config.yaml
num_attention_heads: 2
qk_norm: false
attn_scale: 0.177
bias: "none"
tie_word_embeddings: false
parallel_block: false
learning_rate: 0.00484
Each number is 200 + 30 x the weight over its row's rms, rounded and kept within 0 to 999. Layers, rows and columns count from 0. The size before them is the row's rms in percent of the matrix's.

# layer 3 attention value, 64x96, rms 0.156, rows 59-63, columns 0-95
101,151,165,203,195,223,178,209,209,186,212,225,233,203,157,187,200,148,220,203,254,193,186,210,212,204,198,259,244,226,242,167,155,162,174,220,230,188,215,198,240,166,234,189,194,175,198,189,162,200,170,226,226,214,146,224,245,176,199,186,203,192,200,194,188,255,255,175,241,187,157,239,214,185,215,184,222,135,234,213,208,216,205,136,190,158,161,166,149,147,200,160,160,229,228,219,253
089,222,207,209,228,189,215,248,199,221,214,223,217,240,240,237,175,241,197,220,235,209,204,199,141,205,199,181,217,196,276,248,221,169,190,251,213,185,152,231,191,177,249,232,204,156,169,247,231,194,147,186,181,182,126,195,198,146,186,219,160,250,225,223,246,242,149,176,214,196,200,169,171,192,188,205,222,155,211,178,190,213,238,236,174,185,215,221,187,168,177,234,174,166,184,179,159
108,188,218,190,170,195,234,184,175,184,180,223,215,220,137,221,183,249,188,159,230,214,196,204,121,257,176,177,224,231,244,175,165,220,150,189,200,229,188,158,179,172,231,178,194,194,228,216,213,178,234,231,195,191,239,242,207,230,302,176,175,186,162,154,180,186,213,230,213,239,226,239,166,192,187,185,215,251,220,227,224,231,159,228,184,162,206,199,199,212,184,244,218,164,151,205,198
112,230,183,228,194,211,181,203,238,149,193,181,205,226,239,195,222,175,166,178,150,210,198,200,181,198,195,223,224,217,173,207,177,176,191,199,240,180,177,181,201,234,153,250,271,193,122,196,176,179,246,227,208,205,182,189,230,203,266,238,209,250,167,277,196,150,215,208,206,168,194,186,142,163,222,198,200,214,235,221,209,195,182,170,227,279,192,185,201,209,152,215,239,205,176,153,174
104,218,187,234,221,173,203,207,215,204,199,177,211,206,208,240,225,213,166,264,168,176,143,157,177,183,194,205,253,218,168,206,193,126,242,217,186,215,241,185,215,216,185,221,169,263,202,216,196,212,194,176,210,173,222,195,202,205,275,182,226,189,231,150,179,248,117,232,221,252,174,223,248,204,132,201,197,223,187,183,243,141,232,177,239,213,178,212,177,218,208,227,200,192,190,180,185
# layer 3 attention output (transposed), 64x96, rms 0.183, rows 59-63, columns 0-95
112,226,188,197,178,204,199,157,274,198,281,222,180,200,199,244,203,135,190,224,211,209,202,147,198,237,152,175,195,216,187,207,194,194,260,203,164,239,185,200,148,206,212,189,189,177,136,219,165,188,236,166,249,197,228,183,165,256,219,219,167,174,252,229,236,261,210,198,207,222,228,212,189,237,194,217,177,217,194,157,193,216,197,164,193,190,250,220,209,195,173,249,230,254,211,210,177
101,152,167,235,188,134,221,189,168,228,185,183,215,156,167,195,193,174,200,173,154,184,226,171,236,264,210,192,178,154,209,198,207,212,265,189,133,257,175,144,218,216,155,222,210,188,193,186,178,225,207,248,207,200,223,196,208,197,191,214,230,169,208,124,228,212,215,185,200,171,193,224,166,232,163,231,183,206,238,241,207,192,181,191,220,204,204,206,251,235,204,140,209,147,251,230,197
107,217,179,178,199,174,236,177,207,249,251,234,186,201,202,209,197,175,233,208,219,217,151,219,212,121,221,236,181,191,158,207,184,180,227,209,179,218,199,195,242,203,219,248,248,204,162,187,197,198,257,144,196,263,235,190,222,245,203,201,111,165,207,219,181,230,183,213,233,185,198,198,215,181,124,204,158,169,220,181,158,167,232,190,163,263,224,202,180,235,227,175,192,202,214,210,212
109,190,247,244,209,157,234,216,216,187,192,194,186,219,210,155,246,259,223,215,185,199,185,205,184,160,205,146,272,228,170,175,197,235,210,238,248,183,225,193,186,273,220,192,181,225,134,204,174,258,220,169,205,221,161,186,175,168,195,257,211,234,191,218,199,205,144,201,177,199,164,193,253,212,202,186,188,202,168,245,184,249,224,169,229,174,182,231,205,214,248,203,228,169,223,188,240
103,190,245,209,174,196,258,179,238,216,204,198,171,187,208,187,208,180,243,217,218,212,215,151,148,174,226,195,211,195,212,230,202,207,142,195,304,211,248,214,192,256,194,211,150,213,252,219,216,230,192,194,242,214,178,217,209,207,187,186,273,190,140,210,153,231,205,223,228,193,203,167,202,168,209,229,208,221,213,257,274,197,196,192,201,192,247,210,188,211,225,210,244,186,238,183,158
# layer 3 MLP up, 576x96, rms 0.18, rows 0-31, columns 0-95
088,175,210,156,218,176,222,154,179,181,219,213,221,193,215,178,218,211,227,193,200,187,278,176,177,217,196,223,227,221,172,159,135,235,173,193,210,181,157,207,237,210,210,118,256,162,273,230,198,203,158,194,177,176,223,211,191,192,264,166,209,233,186,157,177,173,189,199,218,220,250,202,190,220,209,196,128,206,206,202,231,192,194,187,129,226,174,181,182,201,186,237,172,162,216,176,235
080,233,242,201,218,234,203,246,196,199,173,174,187,181,238,173,222,205,234,272,201,245,203,215,205,155,223,204,191,226,149,222,181,205,218,156,176,171,189,245,174,175,188,156,157,173,261,206,204,220,175,262,196,207,169,160,182,192,233,215,219,178,181,237,189,180,200,126,188,217,185,190,222,160,222,187,189,233,193,177,215,164,179,159,186,182,206,230,191,149,181,270,154,150,236,171,239
100,193,215,205,179,203,159,205,221,206,190,239,224,182,210,206,230,195,140,181,221,191,156,201,181,206,203,202,164,180,164,202,210,190,198,198,229,172,197,158,189,212,285,258,270,213,221,197,199,215,255,204,213,240,237,200,209,127,241,186,183,201,193,149,208,192,183,171,191,226,181,166,176,160,196,231,153,192,164,231,209,237,160,267,171,186,255,240,204,243,261,190,222,168,160,207,183
095,179,165,244,266,200,156,199,181,216,182,241,252,189,219,179,207,150,218,188,208,201,167,209,229,213,174,167,224,209,227,241,188,191,181,242,222,240,197,270,230,229,205,233,208,198,139,224,199,171,188,210,243,175,216,203,204,183,212,182,193,188,168,154,219,212,132,114,161,190,189,179,262,163,228,229,221,176,206,219,235,160,230,213,171,203,180,186,161,184,137,218,199,230,178,203,197
103,214,269,198,164,216,189,248,220,195,202,210,179,217,251,200,189,223,212,181,164,185,178,200,186,180,217,201,209,193,178,222,179,150,182,201,197,182,183,136,215,208,270,130,155,147,178,198,251,171,190,156,212,236,190,185,193,204,259,204,170,203,171,206,263,211,245,183,193,218,259,183,228,199,238,188,222,153,216,197,228,176,177,216,159,141,150,136,210,194,211,237,219,191,194,209,175
112,207,181,198,212,210,193,261,211,247,225,213,176,156,182,238,207,165,148,192,190,133,229,187,247,206,193,194,136,223,166,202,217,212,201,177,181,176,207,164,239,172,230,231,191,181,212,225,177,202,236,175,239,218,220,195,199,216,246,190,212,186,224,179,231,210,207,153,271,231,230,195,163,180,173,153,106,169,209,165,191,205,208,215,214,198,214,174,190,194,263,196,170,250,178,143,234
081,221,166,237,213,162,144,170,254,198,212,176,212,200,196,207,237,154,125,228,193,201,190,177,218,230,234,175,181,208,232,188,211,240,244,190,216,215,235,218,216,183,175,205,193,258,169,168,209,213,212,227,183,214,225,169,188,206,213,167,228,243,160,189,249,164,258,199,151,139,196,227,219,235,181,234,181,186,177,196,169,244,129,219,245,198,145,256,192,195,202,182,196,177,222,211,164
120,169,200,187,159,149,203,174,224,227,239,188,209,180,178,187,242,243,189,204,210,195,203,169,203,261,197,199,207,225,157,230,181,216,195,137,187,223,203,187,209,219,190,238,211,197,215,240,184,182,201,191,155,216,162,247,197,164,238,221,219,204,211,167,235,233,227,240,159,229,166,191,141,189,173,204,222,170,168,223,205,234,135,211,228,134,193,127,213,213,151,207,185,189,231,253,270
102,190,173,206,183,166,216,172,225,196,190,186,229,158,198,209,140,233,193,228,194,222,221,173,209,196,183,225,199,219,184,236,188,257,192,226,213,189,173,188,243,214,221,148,201,180,205,205,177,194,196,192,178,161,158,190,127,191,187,177,183,223,233,229,240,190,177,158,187,256,227,201,151,262,208,169,210,263,191,224,265,209,202,207,226,201,217,232,222,142,180,254,198,220,209,248,107
095,168,209,230,200,155,181,193,266,209,235,208,187,182,249,242,165,159,176,231,192,189,207,249,190,190,191,198,133,183,159,211,204,216,201,205,184,233,122,211,172,184,248,238,163,172,182,152,232,162,183,266,158,243,193,194,188,204,189,193,204,169,193,160,174,175,214,162,201,197,135,247,208,253,239,226,213,224,204,159,171,194,185,233,199,190,240,217,252,195,180,177,198,219,200,221,231
099,180,215,227,262,131,157,192,219,207,170,191,248,143,238,223,171,247,178,153,181,168,201,223,204,217,181,227,166,181,243,187,184,140,176,193,237,192,218,197,168,214,202,195,259,195,204,214,187,218,213,200,174,227,184,255,236,230,234,201,198,211,204,144,154,233,182,202,180,221,155,238,167,188,181,202,233,196,200,287,135,197,229,183,221,184,163,187,202,204,216,204,210,210,229,250,183
086,225,262,247,164,203,174,210,187,123,220,129,180,216,195,240,222,222,208,189,148,216,194,192,191,208,258,176,194,259,193,183,210,201,204,222,176,187,220,176,181,173,224,241,180,179,185,150,226,192,184,273,195,217,218,160,143,147,226,157,231,213,231,209,189,208,233,177,223,163,182,163,229,247,238,147,200,221,184,210,201,174,213,187,258,181,206,232,193,221,184,245,190,214,192,201,219
095,179,280,257,159,197,237,176,195,205,201,159,227,251,191,232,204,228,182,201,258,203,216,234,158,196,188,211,203,185,205,224,192,178,199,166,196,227,161,256,208,132,170,226,214,198,173,143,233,178,205,198,178,211,195,235,187,188,194,179,276,208,196,172,158,166,164,177,165,231,212,242,191,253,187,212,212,192,199,190,207,234,189,237,264,167,218,228,190,188,208,236,243,194,232,229,250
103,211,210,214,192,131,160,241,169,254,186,201,210,132,169,214,203,225,182,180,154,187,184,194,233,260,153,184,251,186,232,218,187,167,268,221,189,235,163,202,182,181,223,191,167,204,175,215,202,150,169,221,195,212,256,198,208,168,177,202,194,159,183,164,243,175,207,209,224,231,142,245,217,179,199,193,189,200,198,250,202,242,190,229,151,166,226,214,186,181,132,182,243,202,207,220,215
089,189,230,170,210,209,179,163,166,188,253,190,175,220,176,212,145,175,134,159,176,202,160,177,240,216,204,156,214,190,199,180,211,192,198,191,250,236,193,210,167,203,228,217,196,163,211,235,244,230,207,220,212,246,212,243,197,195,215,196,169,221,234,203,242,172,206,229,150,223,171,234,228,134,132,182,237,214,182,231,207,208,183,185,181,211,185,189,236,258,184,241,256,170,143,207,144
116,185,165,167,141,202,180,192,216,191,204,167,198,212,219,165,209,209,215,258,165,257,237,196,183,248,229,142,256,212,199,245,141,180,222,151,163,245,216,176,218,224,186,236,221,203,227,174,147,179,227,247,159,184,209,163,159,178,207,227,187,183,212,196,214,241,208,178,221,190,199,201,220,179,189,201,202,205,227,187,156,258,207,193,192,215,216,230,158,154,222,273,162,207,241,200,244
107,165,160,242,164,244,197,150,204,201,198,237,194,243,217,219,217,160,199,148,253,174,212,207,185,230,223,163,184,189,199,191,217,198,204,208,228,253,168,151,148,162,188,184,208,254,147,236,196,196,192,219,242,227,182,205,201,166,183,188,206,230,217,152,178,209,250,178,191,240,237,156,190,216,176,222,181,236,170,173,194,153,220,160,249,227,183,204,198,262,143,147,203,211,199,213,243
110,230,178,195,210,159,196,191,231,264,237,232,222,239,210,188,217,192,174,257,208,174,275,190,239,162,214,209,214,160,178,174,165,213,177,207,226,229,223,194,230,176,192,239,255,191,173,244,227,131,177,194,208,235,221,199,170,122,139,177,242,194,200,208,176,211,244,189,205,187,187,205,157,193,131,226,204,178,188,218,170,229,157,190,182,181,223,164,170,214,156,193,185,179,174,226,212
100,207,159,185,193,240,205,195,184,224,237,248,205,229,217,201,216,140,200,185,107,203,185,150,169,259,159,159,159,151,226,225,210,241,216,218,214,203,151,212,140,221,181,225,170,226,221,171,166,201,231,214,201,246,169,185,200,192,193,184,204,224,220,217,259,213,205,198,170,205,219,165,209,248,196,207,227,217,210,231,196,233,181,201,165,224,246,213,195,288,182,210,174,188,191,250,210
111,211,218,223,177,276,184,209,201,151,172,138,230,180,183,187,215,191,217,170,202,179,197,153,156,228,263,213,192,194,269,184,178,220,184,210,258,147,255,156,209,173,186,199,222,219,156,182,175,214,239,227,206,242,187,227,200,171,145,158,223,195,188,222,181,203,197,234,247,222,166,202,195,210,169,202,211,202,168,219,219,144,203,223,186,197,201,224,201,305,200,189,180,214,215,205,197
105,200,203,183,211,186,197,232,139,240,250,293,165,153,175,189,201,222,177,134,171,193,204,207,197,145,221,200,171,126,220,222,189,219,186,185,225,187,184,165,142,206,205,234,166,230,173,209,211,197,157,232,211,135,205,196,231,133,207,193,167,173,209,180,213,234,213,184,219,199,215,188,193,252,169,175,217,161,200,222,223,182,241,227,213,193,212,163,154,218,211,205,197,213,251,239,183
125,234,281,233,161,206,186,203,221,212,164,201,189,207,207,177,200,261,190,140,221,153,207,194,214,201,265,228,223,187,191,202,138,195,179,188,214,246,188,213,216,146,194,217,210,203,158,217,237,187,263,166,228,208,149,201,205,190,134,191,149,213,202,215,140,213,155,113,178,192,155,220,210,166,185,203,196,202,165,190,167,226,215,184,226,236,212,201,188,221,228,197,195,217,199,196,239
107,174,214,194,277,219,199,207,201,197,215,171,227,213,217,199,170,208,203,153,249,182,174,146,244,226,235,227,224,294,163,184,185,207,184,215,156,223,170,227,173,220,203,188,164,163,199,206,201,224,189,190,209,200,175,190,150,156,201,200,254,165,211,183,231,200,189,210,155,240,207,161,152,282,200,187,236,153,209,264,230,209,171,208,168,185,204,199,222,168,236,240,230,211,195,215,188
112,211,209,181,181,187,188,201,218,232,189,149,248,203,162,171,229,249,176,246,218,142,224,235,212,168,193,234,278,241,208,242,204,186,171,226,140,135,223,171,206,165,190,179,176,203,175,152,234,203,183,204,189,196,176,257,178,215,181,191,185,240,234,204,192,241,175,180,197,184,176,178,220,191,224,182,168,204,223,232,150,172,210,250,255,170,191,208,192,178,232,231,228,180,248,151,174
118,167,213,237,168,210,214,184,225,246,175,200,251,202,189,223,236,165,186,211,201,186,216,187,189,151,160,178,182,233,249,145,164,212,187,199,214,261,206,237,195,232,184,138,226,181,145,263,155,163,164,191,233,203,157,254,167,185,251,174,184,242,201,174,227,232,212,229,179,169,179,175,191,201,219,168,141,189,165,216,205,183,210,163,198,164,175,220,187,242,216,239,193,235,238,225,205
108,198,220,141,168,219,191,205,169,196,222,182,211,208,206,212,203,234,153,211,227,157,237,186,219,182,125,234,206,193,180,228,217,217,153,195,183,198,209,239,163,198,190,174,191,217,231,213,201,236,241,252,190,204,178,213,214,224,193,148,241,157,191,145,213,250,194,230,182,216,174,227,173,216,187,150,240,223,238,182,258,178,213,217,268,98,209,160,190,185,198,217,226,166,215,199,228
099,187,203,181,189,232,192,189,214,217,221,230,211,184,125,171,188,203,190,247,202,193,288,241,113,190,204,208,206,195,203,237,187,179,193,182,222,191,183,219,128,225,206,176,213,152,180,205,141,194,190,280,230,196,210,190,217,222,234,206,161,168,181,148,168,188,218,209,179,242,202,213,228,178,233,189,210,181,199,231,157,181,184,179,229,144,172,222,208,188,238,155,194,134,203,180,193
115,157,226,195,192,171,235,154,186,195,157,233,226,186,219,197,171,206,163,295,213,178,242,198,149,206,222,173,268,230,246,245,241,180,140,163,222,200,161,199,156,174,198,197,209,237,202,273,157,222,201,211,212,213,221,153,182,256,208,206,174,195,190,179,164,210,194,195,172,185,230,206,208,131,208,226,185,184,154,239,202,205,207,189,177,232,165,209,169,178,179,194,170,210,218,196,200
093,208,140,252,177,197,211,175,224,219,189,144,247,171,211,183,197,222,164,174,158,169,182,260,222,184,207,222,135,169,187,159,154,172,185,160,204,181,195,261,178,202,232,208,166,278,195,196,174,184,203,188,189,169,166,149,214,167,189,156,246,193,173,192,215,135,177,171,162,214,195,223,229,141,242,183,226,241,180,190,209,228,179,211,228,189,210,181,201,212,176,182,211,249,216,211,193
105,173,178,212,183,192,166,208,217,189,162,149,200,156,257,239,255,144,165,211,202,227,182,228,181,196,249,216,177,231,199,240,203,181,170,187,200,211,173,193,157,206,157,146,272,164,173,185,226,250,209,188,171,205,176,172,158,179,219,227,166,205,243,180,202,209,224,220,209,245,163,210,233,225,259,175,240,185,228,207,211,185,223,240,145,176,215,190,177,186,255,205,177,230,226,246,223
097,199,169,205,217,149,133,173,200,250,192,176,230,185,211,178,166,160,191,139,258,213,202,204,136,219,212,217,244,249,176,242,177,179,216,259,150,230,171,200,238,228,176,217,204,196,166,228,134,134,192,222,203,207,198,177,180,181,217,189,213,184,218,174,215,209,198,190,262,208,204,203,223,163,171,202,212,231,162,209,228,222,193,196,176,153,220,249,149,207,201,186,225,249,167,202,177
105,203,181,250,230,177,206,225,182,221,224,133,201,189,182,248,192,200,163,221,190,183,239,217,198,201,215,234,174,227,235,252,186,235,161,156,223,185,160,242,197,178,155,179,249,223,209,212,207,199,131,156,185,243,191,228,165,181,205,200,186,271,175,163,206,221,254,266,177,183,146,178,182,223,191,181,152,158,233,214,184,204,182,201,197,212,199,147,229,230,166,192,177,189,170,184,162
# layer 3 MLP down (transposed), 576x96, rms 0.156, rows 0-30, columns 0-95
089,215,216,223,232,218,176,222,201,155,245,174,185,143,186,248,188,183,182,176,234,233,170,181,201,174,242,236,194,131,185,186,163,175,215,162,190,224,182,252,213,186,178,204,130,211,156,184,213,171,177,148,239,230,239,191,228,171,226,225,180,181,152,241,179,196,241,204,195,145,183,183,225,212,205,196,269,186,172,208,198,160,219,184,200,159,187,222,189,185,140,219,264,229,191,226,180
081,222,237,228,202,143,224,233,195,213,212,182,180,239,134,205,213,236,189,196,220,203,173,194,222,228,207,232,201,211,251,202,257,233,171,296,213,185,208,195,226,189,221,210,209,230,242,241,225,185,212,181,162,183,209,243,232,197,168,230,233,214,148,226,128,202,184,220,156,169,205,137,200,235,195,199,234,195,186,182,204,248,223,240,247,192,163,214,206,228,226,184,226,178,235,154,219
102,245,192,135,186,181,207,247,136,188,176,170,243,192,257,188,224,263,186,177,166,247,157,218,228,179,221,227,228,215,215,219,266,214,249,206,227,168,231,180,239,201,182,234,185,170,212,194,207,211,183,183,176,209,235,218,174,234,246,180,169,222,232,229,178,239,180,192,250,191,159,161,209,191,192,237,202,202,193,198,214,206,232,215,195,221,165,248,221,184,224,248,137,233,243,179,189
106,174,189,252,212,262,174,222,219,232,199,176,191,204,220,166,207,231,231,178,209,251,178,279,170,179,236,206,198,186,131,255,178,205,205,223,207,200,216,167,212,199,212,206,168,176,159,227,224,239,231,216,222,192,178,154,261,212,225,225,195,167,215,175,163,157,212,209,175,217,184,203,206,202,218,169,225,204,199,195,221,275,189,197,175,169,226,143,184,227,257,184,283,218,209,234,190
103,236,168,240,181,216,162,173,152,222,213,199,200,201,191,221,195,174,153,229,192,182,179,147,130,228,180,203,186,217,241,224,181,223,229,221,208,222,203,219,177,173,201,222,252,228,232,223,171,190,187,264,215,155,226,176,192,241,176,167,195,186,242,213,206,221,189,167,213,168,183,209,151,196,164,229,198,201,184,169,151,205,229,244,123,202,237,219,192,224,180,142,136,184,145,167,232
107,241,204,177,168,199,190,222,196,172,192,164,267,162,181,192,169,167,203,205,131,213,195,237,231,218,221,137,225,221,157,225,188,211,205,197,169,186,203,198,196,223,150,188,203,205,203,248,153,204,163,196,143,214,172,191,196,196,191,168,270,235,198,177,182,147,210,211,157,174,198,145,220,191,214,236,210,215,199,178,227,212,198,191,220,218,293,169,237,206,208,164,122,206,168,192,230
088,143,169,215,212,186,214,169,163,202,215,199,221,211,198,218,220,226,202,183,186,196,163,113,188,251,243,186,137,235,230,169,183,205,202,180,228,216,248,201,229,186,201,246,209,260,201,198,212,253,207,105,210,173,177,202,212,184,197,190,173,203,209,218,236,202,147,201,167,164,266,174,190,160,171,198,216,217,216,213,190,223,190,193,209,183,252,249,160,236,218,185,237,185,182,178,251
114,235,195,113,206,169,211,208,182,219,159,209,245,199,267,232,244,221,257,186,223,173,200,271,175,214,206,170,155,192,215,225,158,203,200,128,207,195,181,199,195,168,191,163,187,222,235,217,177,223,220,187,185,176,178,222,229,195,226,256,197,172,192,165,213,204,181,241,136,193,172,165,160,227,198,223,175,157,211,210,221,185,176,202,176,152,190,143,221,184,226,223,229,150,180,209,208
100,170,209,168,216,209,212,221,234,193,227,218,176,223,235,212,251,185,210,202,185,187,178,177,140,193,202,166,226,169,226,125,239,183,184,167,210,175,266,187,170,198,189,190,172,208,174,245,235,196,223,222,180,205,210,208,239,199,183,243,172,186,204,213,233,224,252,244,231,268,210,155,227,173,167,199,179,207,132,192,198,188,145,175,166,162,131,197,190,198,166,173,228,218,143,163,202
099,162,267,177,178,211,223,171,250,208,235,174,226,257,160,191,163,182,158,186,186,137,206,171,219,248,164,205,195,223,209,250,204,243,246,216,165,208,208,168,224,211,181,228,251,218,171,198,186,205,180,196,240,195,182,167,222,178,210,252,239,237,193,182,199,227,91,206,217,215,189,203,164,175,188,163,201,210,123,220,217,209,162,169,204,176,212,178,193,207,206,228,200,218,217,217,196
103,277,249,152,209,194,199,191,205,214,144,204,182,225,200,253,174,268,225,165,175,197,168,220,246,189,264,191,165,166,176,216,270,143,215,193,233,172,159,185,236,170,189,188,181,214,237,170,196,219,145,176,184,178,213,199,224,196,180,210,223,264,186,206,149,221,165,221,218,207,171,183,195,220,176,207,220,196,182,275,179,188,209,195,215,166,187,204,233,222,177,181,200,170,235,203,171
085,217,142,188,227,148,181,215,188,209,151,216,223,155,218,174,194,152,183,164,175,196,198,219,197,215,143,229,186,136,224,207,217,220,208,172,217,218,160,216,209,251,194,137,237,166,195,234,179,188,207,164,225,176,182,224,231,240,162,252,179,213,155,149,212,185,198,201,179,224,209,197,148,213,189,228,187,194,191,165,169,245,182,204,191,205,245,192,218,184,166,121,155,167,226,139,200
091,209,221,173,221,227,224,207,222,208,211,191,166,156,207,184,206,221,191,169,178,246,202,135,203,152,171,171,270,182,154,167,180,190,203,206,239,156,227,192,207,214,209,160,222,199,204,242,222,195,207,192,217,139,246,224,168,207,184,198,165,187,206,265,202,196,217,207,214,168,169,241,159,164,197,255,210,152,145,177,176,184,187,199,174,240,229,219,219,164,200,186,159,197,114,163,153
111,205,258,210,206,181,204,202,200,237,275,168,153,177,208,247,194,191,233,236,146,207,196,175,172,234,172,209,185,180,183,203,237,212,234,204,205,163,183,162,187,265,177,238,145,204,243,153,132,197,224,229,196,168,210,210,233,198,219,161,183,216,178,188,195,220,140,175,212,188,192,202,153,218,174,202,214,234,197,210,224,207,156,165,183,170,180,239,165,199,199,278,230,232,203,230,250
092,199,165,147,219,212,122,219,179,205,253,232,180,168,189,249,195,177,189,203,238,171,175,138,206,195,174,215,194,211,236,220,181,173,229,165,234,193,184,199,140,265,228,213,232,225,193,201,203,203,225,191,237,154,224,166,164,239,233,205,199,199,219,219,177,206,178,172,149,216,177,156,184,164,260,203,173,231,186,218,249,235,160,151,180,194,187,167,201,156,209,197,201,270,196,177,194
111,182,202,250,211,195,184,212,178,170,215,164,238,214,187,234,216,209,197,189,170,176,167,196,194,199,199,170,180,190,212,165,203,260,184,307,187,199,262,224,235,202,191,263,163,285,201,197,202,202,208,186,188,232,236,266,280,202,245,226,174,220,121,219,182,229,197,204,243,197,244,194,180,173,204,196,178,175,194,213,171,183,210,187,178,199,211,204,178,221,231,166,183,189,180,191,185
116,197,190,225,265,182,188,192,173,217,209,233,219,194,180,232,241,208,202,199,192,194,220,207,189,177,227,215,225,231,233,207,182,171,215,236,171,168,198,168,234,220,209,160,176,207,232,214,210,206,241,190,193,186,220,198,208,160,248,163,224,198,173,204,152,192,162,171,251,221,167,259,201,176,212,208,137,184,111,239,150,233,159,229,192,169,198,265,206,205,200,230,189,253,250,172,271
116,202,157,209,200,189,254,227,206,196,206,249,184,204,242,205,196,187,224,260,157,187,198,210,207,220,217,226,271,211,145,219,195,135,198,154,200,184,191,183,157,159,250,172,160,233,174,223,205,175,191,254,208,222,215,173,210,189,215,179,218,174,149,252,201,170,216,187,238,272,180,180,225,212,216,159,184,226,190,194,130,217,211,184,207,194,136,236,196,188,146,222,170,181,195,194,235
103,219,235,165,181,222,201,206,217,165,189,120,237,258,206,202,155,198,179,226,225,223,226,180,216,206,166,237,192,220,195,240,152,170,190,210,148,210,237,192,201,193,220,217,179,222,250,208,225,218,180,165,234,241,183,163,185,207,190,195,177,155,216,198,167,216,213,215,159,137,224,185,220,258,206,170,180,146,182,262,149,178,163,174,209,186,203,212,186,248,215,208,251,179,141,191,153
109,197,187,198,235,200,231,190,222,174,136,251,183,197,225,268,200,241,216,194,162,244,155,215,202,236,193,200,207,209,137,203,218,218,183,160,153,185,211,201,233,205,234,180,215,190,201,198,199,178,171,190,205,165,204,156,219,202,247,229,190,173,196,198,184,190,212,144,212,209,250,215,206,185,227,191,224,264,202,199,149,216,182,191,313,205,168,170,196,110,180,189,224,222,201,210,182
098,232,221,236,227,228,227,261,205,168,202,178,200,234,244,187,206,227,213,212,165,172,191,214,161,143,176,220,210,166,224,246,183,183,215,171,159,226,171,235,147,209,166,200,177,224,220,189,171,228,217,246,188,99,153,197,153,185,155,164,207,191,192,192,194,221,155,197,196,227,159,218,206,227,169,193,218,204,228,195,208,211,282,173,209,218,210,182,205,230,167,208,146,153,205,236,213
131,260,240,214,130,199,206,138,248,170,148,188,224,231,239,201,234,229,223,216,253,265,216,179,217,174,235,205,216,143,143,177,184,206,222,268,204,237,208,172,218,221,201,199,211,214,196,213,216,224,211,183,212,190,217,224,187,188,202,209,227,132,163,176,219,202,225,213,194,200,232,216,181,217,208,202,203,158,232,202,156,201,179,217,176,192,219,184,205,139,260,184,193,193,241,257,163
098,227,190,129,184,226,257,160,201,192,236,198,198,215,206,179,206,190,165,197,184,188,165,192,177,171,211,197,215,162,164,164,224,187,188,216,309,222,177,161,177,195,187,218,186,222,243,144,205,204,202,160,252,211,207,170,216,173,186,256,148,263,133,183,208,199,213,204,161,169,191,207,144,184,184,229,249,209,192,213,170,197,175,181,215,249,215,185,195,214,255,175,205,190,213,231,182
116,183,206,160,176,243,223,279,185,170,213,203,165,185,246,186,187,214,203,190,196,193,195,171,178,211,201,237,240,172,172,209,204,185,226,188,167,197,229,211,218,231,216,230,240,215,192,239,183,188,261,174,227,201,186,157,236,246,235,196,163,125,209,216,189,171,155,198,215,197,175,191,207,199,207,259,209,199,243,150,161,157,161,177,207,181,214,249,230,281,195,247,189,249,170,208,238
108,199,156,176,193,195,210,236,175,160,178,139,183,182,221,180,181,240,259,175,217,186,218,186,177,178,222,224,205,207,216,160,218,262,264,160,211,173,197,176,219,243,204,196,180,191,211,195,221,215,209,204,220,202,212,226,243,208,179,160,215,191,186,172,146,242,195,201,192,109,189,201,232,235,161,173,235,155,235,230,166,223,177,219,160,231,211,153,200,223,185,183,192,126,260,163,202
097,234,275,184,202,137,210,169,193,204,213,221,195,259,257,194,223,203,211,184,160,217,188,160,274,219,232,119,148,269,239,217,184,223,176,179,211,155,196,196,195,197,191,222,213,221,186,223,206,184,182,160,155,188,216,145,185,163,205,226,189,139,235,216,156,205,227,202,215,207,234,206,184,180,190,189,150,165,217,167,197,199,178,192,179,235,144,229,193,182,206,193,213,187,196,175,223
108,193,162,248,207,172,235,168,260,199,172,213,210,192,250,246,219,220,177,177,225,200,214,184,206,211,217,243,228,187,198,160,192,182,168,247,184,193,187,201,256,110,240,153,209,228,175,207,225,241,220,191,215,193,216,149,178,211,230,206,186,244,154,248,221,241,218,183,258,186,137,227,163,248,231,218,200,186,199,188,146,206,202,205,177,224,236,189,221,229,182,225,155,230,224,190,210
115,257,211,202,182,137,235,180,157,257,153,208,256,195,152,211,140,193,223,210,201,192,184,238,190,180,228,200,183,196,121,200,193,233,185,211,204,186,207,185,185,181,175,190,219,182,249,276,216,239,193,189,213,203,226,245,163,174,198,197,160,144,223,191,162,246,187,185,131,192,205,178,224,214,175,257,218,221,176,205,223,160,230,164,192,250,189,200,189,204,174,182,204,186,200,152,208
085,241,187,166,226,257,188,212,161,225,216,170,203,208,196,158,223,186,242,201,216,192,185,133,153,190,193,193,257,209,217,166,248,251,175,196,212,217,196,171,238,211,175,235,213,159,236,207,153,191,174,132,238,195,210,237,186,156,213,203,157,171,207,262,192,215,209,210,195,211,227,242,192,194,167,213,223,182,255,225,236,164,148,210,197,152,185,192,195,185,229,196,144,245,171,228,241
112,190,199,183,196,263,190,224,202,221,260,194,215,160,217,241,214,213,149,203,240,170,160,185,149,186,240,176,249,143,226,155,156,165,213,215,243,206,208,170,232,171,192,231,194,203,229,229,229,216,205,166,212,184,169,241,192,232,179,228,168,217,196,197,160,203,197,181,171,199,179,203,196,224,211,153,272,191,186,193,235,201,266,224,185,227,247,200,175,239,131,161,190,239,200,169,231
101,188,248,215,190,180,240,250,139,174,230,193,167,212,153,182,193,221,204,236,179,160,201,198,259,186,207,193,162,211,249,151,229,276,198,200,272,171,193,197,149,189,263,213,174,170,196,187,225,212,192,165,207,198,215,230,214,220,153,240,162,198,149,206,159,247,194,213,167,202,199,200,142,188,205,176,218,189,206,172,219,167,195,204,202,189,238,167,255,220,181,194,181,204,164,246,176